Each number is 500 + 40 x the weight over the matrix's rms, rounded and kept within 0 to 999. Layers, rows and columns count from 0. Numbers have three digits each.

# layer 12 MLP down (transposed), 384x192, rms 0.143, rows 251-383, columns 32-63
432430518469455481496485481494542497501433496499508480513455562519567519476479520496478529505556
515483440489474535537529467536501447500489471469605510501575564477498480505498537462572510418450
470525379425485526520440499467469512511495486543479466510479507516518561525491462491508534561467
534487463588426430476549565524580503567482546511488473386439582491480551425558490456504473486427
580495393456535569540542569518408513517569436477510519479512466482578446502528510477520481561469
518493557490516495453513511447527486502471484481536499536513494427467536495542496543518532521453
577483415519499563518488479490497523427462456504538528544549463510505449404457457521558546512507
454522524504502464424494494462409523506553463501496523485490452436459580489471550527475450485489
560449480522509459482499522462474567519517462483466549566532467509482519439555462525451494471480
514471423597524436552563459511454501531478496462482510478560448570505521471449469516486474432497
469502491505495577445517502529499518526523564510454537467466543468521559538432483425482535464493
545529412508497535514515478495589515524454553480483486482477559556503477491510467545527574453426
548497466489515472539472495488548532475510476509453514503457542444480472482500457514478490468525
484546510527569445470467528519489502515475446500407528514512538570451530510453452544528517453438
458574508440461466564516464507484557404454449523347496491516496570501500590543512513468498524440
473509480507567455511508551494534480484502494531468506534405528443476434472495489402446524550577
632427520514462479470469498499491529517537482581453440466512503463466529469494479518521445488451
521565413485518440558489579479478460473537489478536470555512541463481483531543487457529480522521
492459441514503506523506502516452507458517510463488517537476403429535558546487495480490528463577
467452464503432490486497457468565522471564523473503502575469500477467472438557494525562540548500
489438556525548498428473571542516523445472536508496534503525510548492518437481486524480574474523
566454498511386429557497516520514418576534547485520511592488582581467539448489438610463475543571
469602483495526502498513550479494493554500487557467556505490504457447463451492473490547541460503
542469576495497533447509506503578550450498493464499520540522544474527509500535478515533495532608
474465664467506499452481533522475437479526535527507507393496518472487483485502435502504457459518
521498407470537483498506503462527523554503441438481459457489522536472472480495478457489463442368
416453525531535462527516496508493527475521419452437511527517495486517543540497521548495447439566
458479462535465557503432501491479564486514418500480438547444436576489460428546424452564588502550
547405452506535380515541455457504517489515411475490459533482491508525419512500503450505424549510
514589576518442454469460551499529486496502480495561467532504536484521477442484493473469472463564
453505487508477526502429578552538446504493506513494452559522422438455482556442546464516560552518
467583453551443485472486484465525499446442521474495484424530560491479451511480600524491545527648
505513573474506486518377512454434493456529556540477512548500496538458466559480434434533490475503
563505419463502525572462484477494439567443566507530509488528450440461503477513545512533423506383
549543531514536536550514518475494490585451570459479537510503522465559468545528477513539524536465
513504611552518488510484449558472456569473485540506472562539451500433447488581472527530522582496
552504633541536522539522549414526546542485476471546513428456543460489468481564483506548492538555
457491513512555508480503476461494488576470515400512452481485521575464491546553500539514481516528
451516535560512527506515540507514495494514497465544479382499582477482500448477444522503466508637
514446540558447495413452474470522452521558478579519432548528513456499504512488441548537458491538
515534510507466496525480458543510510526505475475498557481453481542471499525504480554475564536476
494493492532439494519496486567484602486549460522482529460461503494513435461507501425498536466483
435519466485513522541578478457450569463511480491575540562399478565480418510497449478534495469547
502471579446521520487525506419508510458529526513513528494518481561473511543487558487449430463461
542508489480506403470474476499519536504531478534486534533504553434495503456510546475541455503515
431508431480480480457544474491569551503552507446510527408545525566511565478516481507527459513479
556468542528487493508564481534420553524551490502477501506497538496569497524533459567549504442492
481560505520493492513524455479488510446556487482518551505499543529614489502469463524506550544576
526460359468578553471443506481512477486488499446481567545519552559527467484498555503501533534384
568464565506511497479563586508515542516486545582514479502533516416551475509502547431495504534474
474485535519518530510501589506513533465554547490536460538471518494486547474506521562489519533565
508455476490460526548564534520526562535450436480594494497479500511544527552488557428600490558581
534555459461493516533524485561518481477457574524473475540508400519469549550484480588528504391459
508549488512571487436456479494541511463480496487478507486508489502528511536523515403496486503520
520385595441559532489514494595469500401529516487585531449495488512469559518474490546512491434481
504475510541469483475574483429514516476534503448528513576487464422494453430493544498521504490425
480508566475447520446457499422599490462531484431545463492538520425551471537418532491470444508477
529506445545484515467580433513557464450526523512486485472558449508515509506522462499485511550379
512479459563557430561493509471538543534504505487561524522459529448610496471488555497561489485496
447539575517503554492517510489538528459491510487528532510445425445527430504432476567497524492635
486493571535545456458511501425529483503486516582457484474517472557508476452525492469473544510544
396473424473522572583515542512500490557457539476453505529494610496546456497595525472485501512467
504472513530467523535525489537570559553538564521496490457497456524492423535496506511466498531465
524481473519522513480554524485565520531487484467454388489471504471522523484482497416590524547472
445458415456518557460492510535420453493512448503501542497484520483464502516493516457491534477460
447563599501474528485570502510542545552548480581504454446458468559449576539518426447514457520519
446537528499521456522469487483515403473547482495506497489521451454516487421472498512486460546521
465507382484458538610507564447502476490455479511433511487468490507435487590533517487503432475565
507534470486424608504490405456515575493417518485509541488513464467438527569519528545535458476521
573435428484515486436494474539579417446550600466493539592553540535511480551458451542473419486479
497470517469512494552594457572429498521541508495507498511480475505460525528559551562538501533436
475534389532512507596425491495483454551517509415480571427455541462507514579575480528517545504405
486538581492476474456493482489512581500486459468542498555468511478426490493553489482473429519677
575470581586569517485498568517470540564494502510587587503573475515533514487503450534483492503555
556523520440549512471549573572534472481546487507479497551546472473503543597503504519396519479492
520490550455385470532463551537536624544522504572431557464454505493549501455513389548486486491483
533463459470520525419474495482573446495471495397474470510472533564462569500533506468525515460441
480481307519517524524504468497518463519489575493548495479498431522552527519490516555436483547441
483464600506515595545575534481533472487555408439538546527519560563452526502488484551507425465505
467506403587533560509559523467467475489531569572478448516468478498546511462527480462505450484444
456433484521505454477447514471492475512496462508464520488514451510456533507554474525499483504502
476556566477536426468510496490454534501400515471471436531444488437421497474492484463514549489499
517567621461467445492592520464519469495442524478481509539532446530457503488501417489490601493532
539483471448477457540498508524562486516504509539599534449490536450492502577501470484496457471495
476537426502470513545408527547471521482463482485489519566429480525454523525548492527466403552501
596426494476521487554549483498443567584454546541544522506522502502395486523453500542543510492540
490557424406485422472486558504482441487495563511471422533473504457470423490551504529549570502463
456513443484489562517524433512490540516478523537538555455495549546482482499512500440591444587451
529568380481512498476549562537454509524483513533449562482548441496517450509501501529509502517402
527476440499506445489479511493488501504470522431544447439446448424528447506504541442539514465488
502542499425567495474501527500562520527427553501470569495492444440554475538497535524498491549545
544536437531460559537503512547505490477493473521473479478529511563474443468510478527498499437496
484454488504497481481477454464449510487541464429529467559519484487416505555562430494493495452532
492545451495478426497487501441513507498493477562517429475535567500493517532622437487540510506548
497455390478533459530460486490544481457512499450509548529464470478508544467544453433489448513499
466513598487511504462549463476527482533458504526480493488549488452553470485537531467524470465553
481554640526501516570494449512485505497567482489506521440560487564550546505493418451584504439572
465467470554494555544420507471525471570432545556539507521570467416524504486485485448459454462485
551458476516521492525521486552578400511445487479454504498497448451474483534575467511482448524580
601523470478493523509507500513503581491470475472551505413526476565482540442499566537538464528446
508396536436539473510457547441432560446427543514470479535453467537437542458437497539517477505523
534527486550528474543522523564556532501426539544483451497529459534535551454571506568516509482484
493493499500517501499490498518463508488516483527603511455519406536500450455419555468525468432531
521469395491540540544550473535461463557512476488511415467537464547528499564417476445562533555553
536499495452513544476506478472578460492472453452487465448590528516508426512516514401495557439472
503537509504546519474550537581473520560545510516462503582503438446433490472456429459547523537457
475535630501528464468479462507524502458486504539536503448512501474468493488463492528453450478524
496506508527446511513525543452453524498518508470464467507575439443495465514523504496572489514503
509493522492472520494491492504551497480535504544494536417458553477501514495477514544467521537556
531506487557466500503486488491494518480565475517445539497541540553517452579450448433563420551542
471565440526432559518524545507422485507472535477472502447579459481455452492478543539501527521500
532521474503433522464517517511569467501557490546536447430553525426512505479593483532537500540434
484448472523441506544435495573483594479500502468438512521504455447505558480476548512543409524444
535491443479489494552484582514516503513527533541511533518558414480530474541454459473565514521448
450489443467594546496479460546449548501496536529488552488488529446523435476471502475496501443404
530437484536478405563487500484521506455550479527519510572401429497502577519537512486498481477393
499459492482404443481485415528420425489501518556436495477437489507476478443577503497523506511657
504521565549465523515417458509473535502473506462516485495517487509557515402541507535547520402415
484438533508498471518538417405468464525498540580523505484539508474502508604505487470475509482460
498559430493473520492460500574470441470508462490494520501480479496454542543521461528607419472458
540530449474526412496523495544479518525539495464521527487539550456418503510519449511497472536541
474473436471545485584455417505515476592459513537521532438501425472485517418520537501441465420467
432569477417466440507479458485446494518500568550427484546516589465503444467420470465524501472573
540452477573487424507445494518469475465478450493593478494503501523524443511510419502502488420442
577496546507547386537487505505467541479531516464484480479442554468488498501505562503506503445584
447565576437464486507541484506471544483493474510524492512461557478468508493485503530482479498574
469535523529514470569486489474551512473523482441482598521483437550481536511432434494540434566442
518486431492518469475408482534439569546491595495546453445550557497532510555509495508456522524459
565522538506527547497545443441532479470517552490468523474530497570528440490425461502439473490381
458543439405518463545444497453511510490421448522566525505552496575599530442442506491489400546504
484591527530490513442497520487552518545492469573442492512465539453490569492489575491493516539544
465469534488565501465514517492532472493453539519517544502439524527527508539479528547457438522441
477504609561561470457505486523521545484457517567540510475504512537485493465436513490539488383485
# layer 12 MLP gate, 384x192, rms 0.133, rows 252-383, columns 32-63
403529579484501493461436523524463481537510565444477535538609533524477503555380523544530578468578
505525464501428560478566515486527490408546472464518482533522514493483485450503471461526543496521
496499584409473464576494501522398495530557560485483514601490449528509501510533450487512556556464
452486503488474503525468509436551585478391653496524473473462516518437474565505508502438502518463
513543503473582549541493498528518511471527537414481535504495498485481498525436510484543456503482
509465524583569564495558522451473489497518470516507504442488478512426467546538539516543452477487
512574486525452484541496513493490498438505513517517530495577492466490537511471472559475480471487
461520475531359442548493487483486487492487492480453505530482470475478456498499501491510545477508
475549501518487528460470522448504502462530483511438436536558510494486438415523496481527551478461
447468474513471540511465456430504530495599566505508499552507481471523476518523434563476520604472
514472453514571504465449480550518454483499566529527514543490515464406494474448474523494527541500
465470433446488426446471471510497541500463420603589498448574501507476515500488575507478496433457
560519494505449448472485448472518564473536488522555556543556505471491481436468402503564526481500
579493509486495553518519495506509473488481482508466521534449460479511523496570485433489513501502
464464572471497569487528484506494489566514462509488560524472534582444500503405528507538568543548
543513583534429553497477444510434546515518511496500545490509552498568495486529540529507521520529
512440510543463535590513576503459516479502521474469488503466543545492494503419503513398454438503
486493507433481518540528523514459425432499542491491541586437437494427478449524487549486537494400
480466493454499490421517563522517505464471546587428561484534466522536480524439449579513542501529
489446572586527484473522487544510510452532579597523511496458537550502470464552434502522499555510
482431561483557481462454441503493460541488493505449608436507456444500426488493412502549465531437
419578473439511472517423461520440448570546508538487483423521419456572475393517581518419505545493
501492453528547505499488525549504468522537450498572482477468530512474531481540477450473493458480
555463490486540444478522497511530537550523472443558521459536473535503502527533496492510446515502
462566493519510584569482572468503462514464509484460454471442481422519482472509414476516529504535
489395534443529556483524537542468521401531514478510519466540611484514484494545501468523472585455
452459549496500555441467474576516443489490498452430481445536483508547424517503532484486469494523
555426475523487511505528449525395446477451509519485570494530446544508467484544521465488509565521
489499490451511552514521492575471425513576522530454496540461494503498417503411499541452448558484
469575552444541573497471592482460489457520454467521504471541579474458429530458493504527428519498
588500578488519448557508489433532581511525545585443441549498444535492479441517484523464500435477
503496557495496444539454566469509488577485468556502491501471522508507418515483488550553497485492
494529495483535459467547456409533426464513474501512491493505464459541436531529556524498507561456
515470542493462464533490489425520503513494582485519477506456558528523511558514487518527483484539
496502540524507522523563406554518499523575573449465540450523514489419446486584453519506549498418
546466535451544516572454527524567489482515457552486522538561522453487500497466557541576517459445
509408548499421512490539484535488460504507463464529526544443540487448518467435561406493530528475
433475501483488571553447550586466471443484470537529501437532606552511497471484439432516586498471
489511534545460498410508465491518554558480543528565493519502470473394473476504445535496453480513
467460469484528531446486479510547492478426503462539465518503517507483471506468436502512492523456
494487480474527527458471501463539559494541450552503466470557534545493495478554508450488482490473
480548508531452511444480547550442497486518487525495521509527467517492463534488434508498443478418
561500505509508485560443483523423479478515552442507459507519550568477521474510506478564547494449
506440527490480517521529468487504479480566572445445493499532526526475482473516452347549396462513
499520452522515518557484490527525517444576601522497578495491596485549491554595543521550474476495
507579539489503500550496537481440454506554478531553518504488489508537522516580545529468571481506
471522495550574568466487490608493521496526478481474503585457461479554469474531473520514416539493
464596582513473476500457589448507486429454508553545523459487463542560473527477523553480492441512
470552525500475507491424481495508426519459396449529470477433471576509489482506469509524513487493
536432461483511509463467493513449520474515497482516536505476474571461479491464541536433464449555
518569482499427433506444489555491515496475429439514509523542511498480430509493536463419496466569
453499563531470547549451541493481518520484487576516502501496454495446491452418545604448454462410
462467504536563459483467540544519492449489506464464557503523543528617482533469468422488575492572
481396574485480534464451562499480510491496532463546575517536487518569528503464497543475464537499
500538444454501524517388480481496484427561485502506510500515509542521580590468513493543447501485
548498452446506491565513506507517517465524491508553489533523486466542577533492490565492485502544
480470526563464528580503436544479476510557486480489481543514482495482530493522561515507503493559
451455472422487484484507442514513497495472487512502545471506515529552444444488401442565477569486
472420416505520463516457509514508485505586461347532516486460501461504515481464550520587491521472
444501572503551531469475571470496493513517471516535501488494452531493522498563509473540537573455
440477518471544433545500552541518449566584477502456499450511482441464498502483474544526504528496
571497391487477462495530488551491500540510572477541505471535537556466451558447491480524524475501
573458440479411506566501525514527527494511520510455442423458569591536467403489536500534447551439
552502653496449526554483427501513410454550451450496517505524497439462519484471528532487495519480
492593517506526547453439364592441441517486425454559548489503442494439489550445479547544563514539
515566442474426467499485409487484497504540442486512505487518464478522534534518386527544502529457
439574606454499499541520555494583465451486449517403505550520499435478470484497534514511424453491
493499454540498529482468501572483507511489467556555523504464524420581456469492449430525494557492
532549484458552484491425564576543521478533544464481433468499471534489471479544545491503520436456
465497546518442450416475520508528474354510509486506506490558488465503459527452445489500556419496
484441592436436513473507518573491509446554464521506441469509522513481504461482520491502499508461
589426518461547503428527477441544507499506537439520480456542475522460511546504451531527468572437
488564430514503430477510497463511472463545531496438507490501498580448494506479572541532557525477
483466491448494431504477545462523567460474441484468463445456510514504519392395456428487570578446
493502523438498482482460546507497534474458475518474500505487524537486447503499531451500568490535
492625492442548460454461521487446510557464563572503507534588491414478478501454535554546547545550
504507466511503505550513516550444476471479532478487555548512405477563470538483488529628460435430
538511485516440482550424465478557547494487512479479461482528512490439476499518435523513515473455
525496599464522502533520486469471539503511530562446444485466534555482439559553522496489531463521
530492475541449499523515479479487550504509489571526531568419471490500465450457424515456558440459
510452553498484558530498544474473472559512533535449485539491524505525523468516523554542490488466
504548565533520481524485456509446500486475488403420489573573474538500489529542467497535507517544
500529545556543523460476509563524503549459508417442528590480518526474484565428556494471534491507
481556559550503569409500526493523468499551524459508559499437439419468410474466492467564479490461
507464515480494419518439482526548476546449481473536488544481521530533450453539453486521525527518
510426582558519550537514434494512500535468486496385497474453519538488453455458544539552367503543
512454582475477496527495515461491540479504517476481519508472469465490429502475534574583552540497
501516437488494505531429470465492463576485568506428556554519486488449469427455518487532501450532
436527499521509492483536489475521512545481507490494565543462467561529533471519506536501532465570
532549529489475582467437435606462448568581429471466538511514499526473459514509554559516579489439
531452499475589473504534444478505475433487489422496448480475505485513444545441526450462513592432
515414597512556504525517491511368485463483510505490558604466431482488556553573465494514526515528
466557538550468518499457468477442526468557512441454512509531540497528566591560499464507458485519
500572526469489536514516455495498542421502542464508499495554497466511544458498480526466526479437
481522513514502423406470504504485451461466510536501542496467478515520455547465537445411490490527
517463469565515445551511510505428524547536588533474494462456487490500444451529478481574492473472
540466591473499458475508493470497464454569454486482533509513421452430516526456511530559502507449
487482584509532490469539540516529429464541522495510480469456489436483501549468438483440557452520
506456521474522490526481516518481452494535477485466491561494501459502441489577521489481516510447
464485470532431562439512475467555474457474603518491462509458547540543512430488524504582474536475
507518533511482538553461529486577452499538484548412522517566475503499444549465531529562619528525
462506445442509455535501464471485572480521471477529547498476568501520476497494449514516434510499
500467389459454538548485477544516511463481497504506514472535489587461569565463488491452560542623
505493439465497449470440505524458496461427438477428550523571529535469487541549509519538505462527
467516538492480428445521458489514528507550481454597477573555574521513476526516492465475469483468
488453472495530483430452498473548588534448551552481501538402463444491461483479407521503501484587
464470464504536513485523500500516481538515408526491451529469473567483551489521504560369542496474
516509585462504462498533465517482499425513489564478524522481559472465499374501459426442440533401
464535552503498486430463415560456467516507480576455465470563547491488491529542588473542491544470
468500479429502486457439501494552473518484522507495522460511490598517497507478537464484502513502
491445449492459464534529440522525369488510491482486509491465379517582368483444536533554523504546
541465537515549468502485465546535496545483524454518616533446490504535466450506545502544482409435
441517462429477461496449497467474511482465436468553504472501463450534480508519482513484500515449
498567499470589508539537549486477434502591515432481533460500497493535492495521563530482585471447
544513565449475467433533516566533476467515516470554446429510516489479422517463535581547487516512
486526513407568448510448459486528516464479533537583479437446556442496486535515477511524535450485
434460538545484492485453526480503428426598520496502480533490449573537486519497438616580502486462
496537578522461497459473448536524462531533470491483541421496511517445479546487560441496531506515
505501476484489503437457533501438513548513467458557437502493485497439524468467486517463432460511
534446500529482524466405467508458462504482532474489515432440572450537510490440508482515468479517
509564504518460585493444469507522532522468493547490523432510461466518607445561489531462437446484
522503523508504468457461502492564538517523510593471519494518522430487560483509497498481559491517
521513555503461520490459404525491519446542559468415492432516468535479498465519508431488605482500
507521537545451541564488523565498510533477526531496493510525549505449485479465521448482554487477
548536487496474476509470552532497515481476456497518486480496465534474481514507525555488451481487
494506392563463548390479487535484564508510494541490473463454525447502433482533505491437531502504
518526539499477511516519535485453455445538429551513451499561522447499498497542490521483497517504
519409510522449543546507478505508474498495529496510509511514531525515497534492463516546535422482
462584557439488576553501408506580500530555520515495542511528486533546489498514478516544487485532
455472527399495497479510476500510441429453439566499517506457423474465499518461461466517469456533
458456429457522576492509493423461425388549495493474464459481494580495474507472537521464525551599
505512487534530533427498419525471515594500544518514460498516548495477467490462607540582552485549
# layer 12 MLP up, 384x192, rms 0.136, rows 252-383, columns 32-63
559542496635512542518503529545423638506416505467449581532495481465556517500500496460533461489572
490476553510495492480592474504520489515491436537559495533471501472462536494498480512501468498406
464465413551472492445533519504471455567477563517526455577511566506518426494421394459460474479526
469524388523541485478461532499444551546430476556509482510521457469494450533538470468435458522499
539448513522490424502508487531459491499525505480522503540519464540535524515514476440490493506511
496545431505491500501504457476544502504510506481518471509472465489571531545522515510517494523525
573481478487517477457433489493484478540583524501517506432559512490491568554481516537453538538448
516550447572511463511435511471553469492503417544559489552495558532536476496552575496505465470525
413502548501482480503528511484556530465540499545499489435491508594527461463479494493533449494488
514450556443522552476444495494495443523519529481499501556438490520513418501477522522449513548522
502488491475507568556445574493534487454451553459521486426548567507549440459545431566479443517518
533509462595530501517523502551515544493505460460516445485447422573458492494549517538510490452500
541387511508548450447497474464462499520423502460558533435444507561531472462472458486477451499553
540461537486519413523447495543503439507556499480393511461541495521447463473481451427433516506483
487503473492604463533503586490511516459500547494461494443539473467478522544587578516465502534457
394507482435599464462469512499582466514545547450482547432533455547523503502510516478481457545496
482486548485480421494440555509491464465543475521435488457460481480494429502545515530510465534540
560485481472467521533536465391543563498498506452499393532481449537533436464491534531495461486502
554433492595501516450532500561509506537511478564484446490559617579469452490511489547576438585455
509483523470516456545496495496476486493503509496503474484506499507441646495547598495553538476531
458485574456477525514479391549513480576516450450429495560488516529478432506494446487554522480518
524486525456462559474473534532481491522470477466460394500448423487559539443525548534469569472513
470545478492530516527497533553455506520536557520571474479435447485511489508474512512450531533529
548432505561514484566592547495541535546527539500569461526465467497448547495507544552486472540437
515517508493488487499495430470529512501437486482428527549458544478464455448465496471447407406512
498513564447474538549521501494479487459518376436466471534507539485471433517475428563543527559508
520488432532562550480540544551495501542499536504532492552590485483561547458499489457484546577506
555558465507560456523539494493550498531443445487541501497529542496462496502579479430497511510510
525550537560516548445510499472497525474497510463509500478481515524512544496520542476461539511515
544530607465470548484520525571485450536526481444539516489521527495545525483498526514512511458385
492528522507477528521501518549537445476427541462501433358483472457424530479419507514466467493496
526498569493473545524507485535498520525538532468552516519436476372473559461528406518488511515445
474444527501453473572503496554495479502488496471484472526527541457509487518506460560480544466470
518465405499526576489516508535504550496514469525541511435538471497471488496519537575510559529480
418509572475456545514545461502471468498504601495513586508455520435508559515427501435528542562468
497519526442498503496516492424452487529520484531465469483500512508500492518482514494562517503496
500505419495460415562518455559487491529533445483436503445510410511503523515494472477463555460538
485568470508496527574419468474503459471519528434527546560490495585493456432534467460515537448527
587589498549512568513400486547449538480459467485436544536494519505427490509488541478435441411565
460469496443492540495492432524460537478462503481525403457541508531479479454497501517514573579590
501510545464530467439538461531440532536542505454593484510521447513470493565471489428529516459508
526473475491553510569437521471491472533424464497561466495526469458520534564522536484523480627486
445457511536508554468513475523471513431471446477477493524476478519517511498592498459477550500524
534524479458446463518532584561512477454489507487481580502501529534471482468470482516436452535515
443446525539559535452515473501524503455535510505479482490520484575521478475502442521544460553482
508533517435472502482448458543535552456524500451496433503570503552502482475504514476499497500553
489516595459468474475539533578508499540533564534500491511504480492514487473521417462498427479510
534442460499525530571483515495534432592511535451425508521468487517488540499441483569457517519587
548481504600508503529433505468488482546470459532452462475455426504510473406512430505523531468517
478534454472459475533543499476567476552497506485541414487550564525569556492542478557473476474563
537457451515511532546505548513512478463511514532420525488477562530494463466511509508480507547548
515445565553520539412465477394541513430486524495497490503505524450487479495561552439494502500480
498532540446566511536545446478439566527520528521511503496470484478387528500492505455511525469457
472469540488433451446527445558493504516539543510502515523551513510588451502540528553485456524480
463509496538532546509525425515507507545451503481469538443465430533501470445459483506499523547502
436442486523454529491503517459569519473422531517563509491503473547442535418525509504459456466418
495486524468483487546518492547475461540500462507466438512515466500451499524506528552442521524546
596496537455519421512575549507453519507514481495495455560526501467540484520561470505568486504371
505447443491519510480583474463456598551569528485520441531515500485466394498423527444471446472572
561495508504503509532503527481521510441457456529460549447452574482479498489548569472477445472481
525503503483516456508504470535491555606518445519470530452458531500473507463540429452603490384527
491467548523527471532492477476423480541488484538481475549508433447518563555552503478529475471552
372509462552505521437447530481527468546507531435443522494563520448523546444544379489502492477509
509447508520473474500481576527411513517528560527369497410445523497534511534416528545417483513477
493562520420487534469421538520509506580532520503480522506464497581497550506486400477550532468520
479496522456579492524589525521516520444474521484477494456495552467524430460447531480526484516527
571518420508511492465548490491571458575463448493443461489430502471483556488457442512427508518520
531492434496394526509517453580578497446464413466476469457481490416475523535509478490471501569509
515516508536512517499555497488467475477424462547451472533440455536473464479463540499464465494524
497528528469490488513452476517540506454489507487491558447468489478481491469453490538500514491570
542423455458589520429530525509519453507491513497496527508496465494503509524501522519513467563520
475427534571498405481521568476484511419493491492427453483506517527515498476480449493552544557546
494478442523532434454414505529502482511494534499456487419498474533520536444483505486435452444440
443494544510509528478508495447533515506463565539597444482551440508478560565487446502416538578530
484494431569422548551451514617538535462528528540512516511466449508504570468483485532450494493492
463530518468435475522486492523507521489465489500461494494447509518536533425508463482479528521526
520503449413524520500481545507463505546516523480450518551531517459411471494493479508542499537420
576531486538496478407475464550486515480468462509559534484464508612527480529491468465492516523467
529531456509472464475517481451533502488446541513494431532474507509505401543519493536572528494562
479504533511465448477505489484532580430557482501528505485515497474511556462564518471519504491528
438451479484548526472507444550523528502549437495482451461488506490566478509534508566544478514520
500505495464459548516501490479548468518492511535480467497463515462473563497464516554497465424442
409520547439521487486498469499502499463535521501434525531534588484438478507453506520567501484480
545448444539500469541569581508514496533462542625535540517500534521603498498608477520489502471519
509453475444510425536509475539538551549406456438528433450425496550455548443458502516555477452487
441507488452544472516415494503424416466540421494479468522539493518449548540503386524470529497565
585516452472496474507526547510580515516435470466497474523513526542558495508602459423462499539475
517483473490474510435466534477528489492574529506575472538436562512494467434516471450430565513484
515563577439514505545526441483543501522516461516466520470496576555415459420537600481521512489443
555554528482416499574477469429512544520505520472457478502508508474482514507457532547536535467522
480496543440472528507526567483555593435434524625523508518448457481504506470458489438497517446537
547426600522530515511550508487491506562484497509529533518546484547563508484453473430426521543459
484476545462480501505501542574554504495402511473423407463498449450392466507531520527448536547455
502526603545505460478550533478495538530512535559473521443515557532487564526433508538565556455493
517447481514472476506524491513510551449394436439460510462522515466537415422509462505575414509579
577491501462492528472541527513464501542515475548499560498448500545448490504490485431518484554533
490500479486465463476495433487518468462499551520509463563519411465473501528510533508521566479531
464558504498457457517540471503584517506428518422577485514555450537522481564493551482498544443593
561501452515465484458456532584511529490474488489459521508488560505495535497527506455495523506498
546490449444492600495496467465486491485493517466539513511487539579446521474458480524525556511528
463525530606492521541517513494495425437469475502498483483509463532490465491538544490504513523442
535542604524540527481467473565481494466526464422509519552478417501501500422500500392477458519457
472540521417512458467559553490436495430473447444529527588488563464497460481471541525487484510528
441463571491456533499527497509505522513510514537396531527493524420470470466541546520438496553450
406463498471509495531548501511494493504528508572515497518445490514490524527588451444515568525516
456502499526499501432539617506482467473572461455490526461522488397545563458493518464547474474426
510428476547495549514472468502497515536515562502475444520498505545502533521568488472492536549529
507459576522505458536360388461472556525483456516506488498485504522457480495519435504513537546492
480568426453467425554497515435549526574430579541493469491486498532512499398493524564448467498510
508460501488509540512508603515491541502529445543521549642484561470447475517506547480530564464482
472504414546454520508504507542482453511506501486558541467487496512539469486506469491492522429477
432481480513541497472578473506507467512481500460553510458495522534453489506493418454522521564482
484434573528428512422545515559481547468432460476543539492516518503524498563559542468492512528508
587509452528491475475524513528447502434594526496448393536575518513544552530439472520545507524458
467483421488550501484528459490456586449507467526526483547504496535445489550503438435514487606569
489540453495492531485523472481476435580427422492516491547471474498479529493522455436414547501487
510529504516491472429485474504480452454562531394561526520508512515488515398440437482514505485488
521468480466552437486632509469529593412493523548548495492483509577508602440521506568542531476511
528527441470489545545467493440412487458471499566484524474471509460463473494436475494516438418519
472483478446511510517508567488504556464479505467455500489567520463479543513473500532469488467462
512547580507524462469509499447505536466531435487495466476476576514506521407449458498494517463508
468486559513514562492544445510473543565424485523506485487465528478555500478492551425482518486504
561474573504456427502504471504549465441480534473478503508531409507524575450506551434510441550440
466526480531460460488544537499473552529504529516509523512417502541475484491435482408450398562475
460502531490493505496498468515517539515518549539484504511525547488511516426516511481530463541555
554485464502486514485520508594474513518539518495500480496521555480446495420538467454542525463527
500508557538420495540438538514428470462506456525480495470618607471468447481552496509390487457502
571548533440511571404534543477511500397557481539474520529517411481541516499532514508498490484479
446499497467565586520492507428427521454452494467549642518549510486485501465529526438556486452519
460498430549528470542518500518423547458477537466518520427442544488495525414494446518530531499523
488562514482536415504470555500458571456480450476511556476486466443558428545507481569502525458505
517519545463498506543552488481520463496528526461524510515507464420515531496484490576532514409560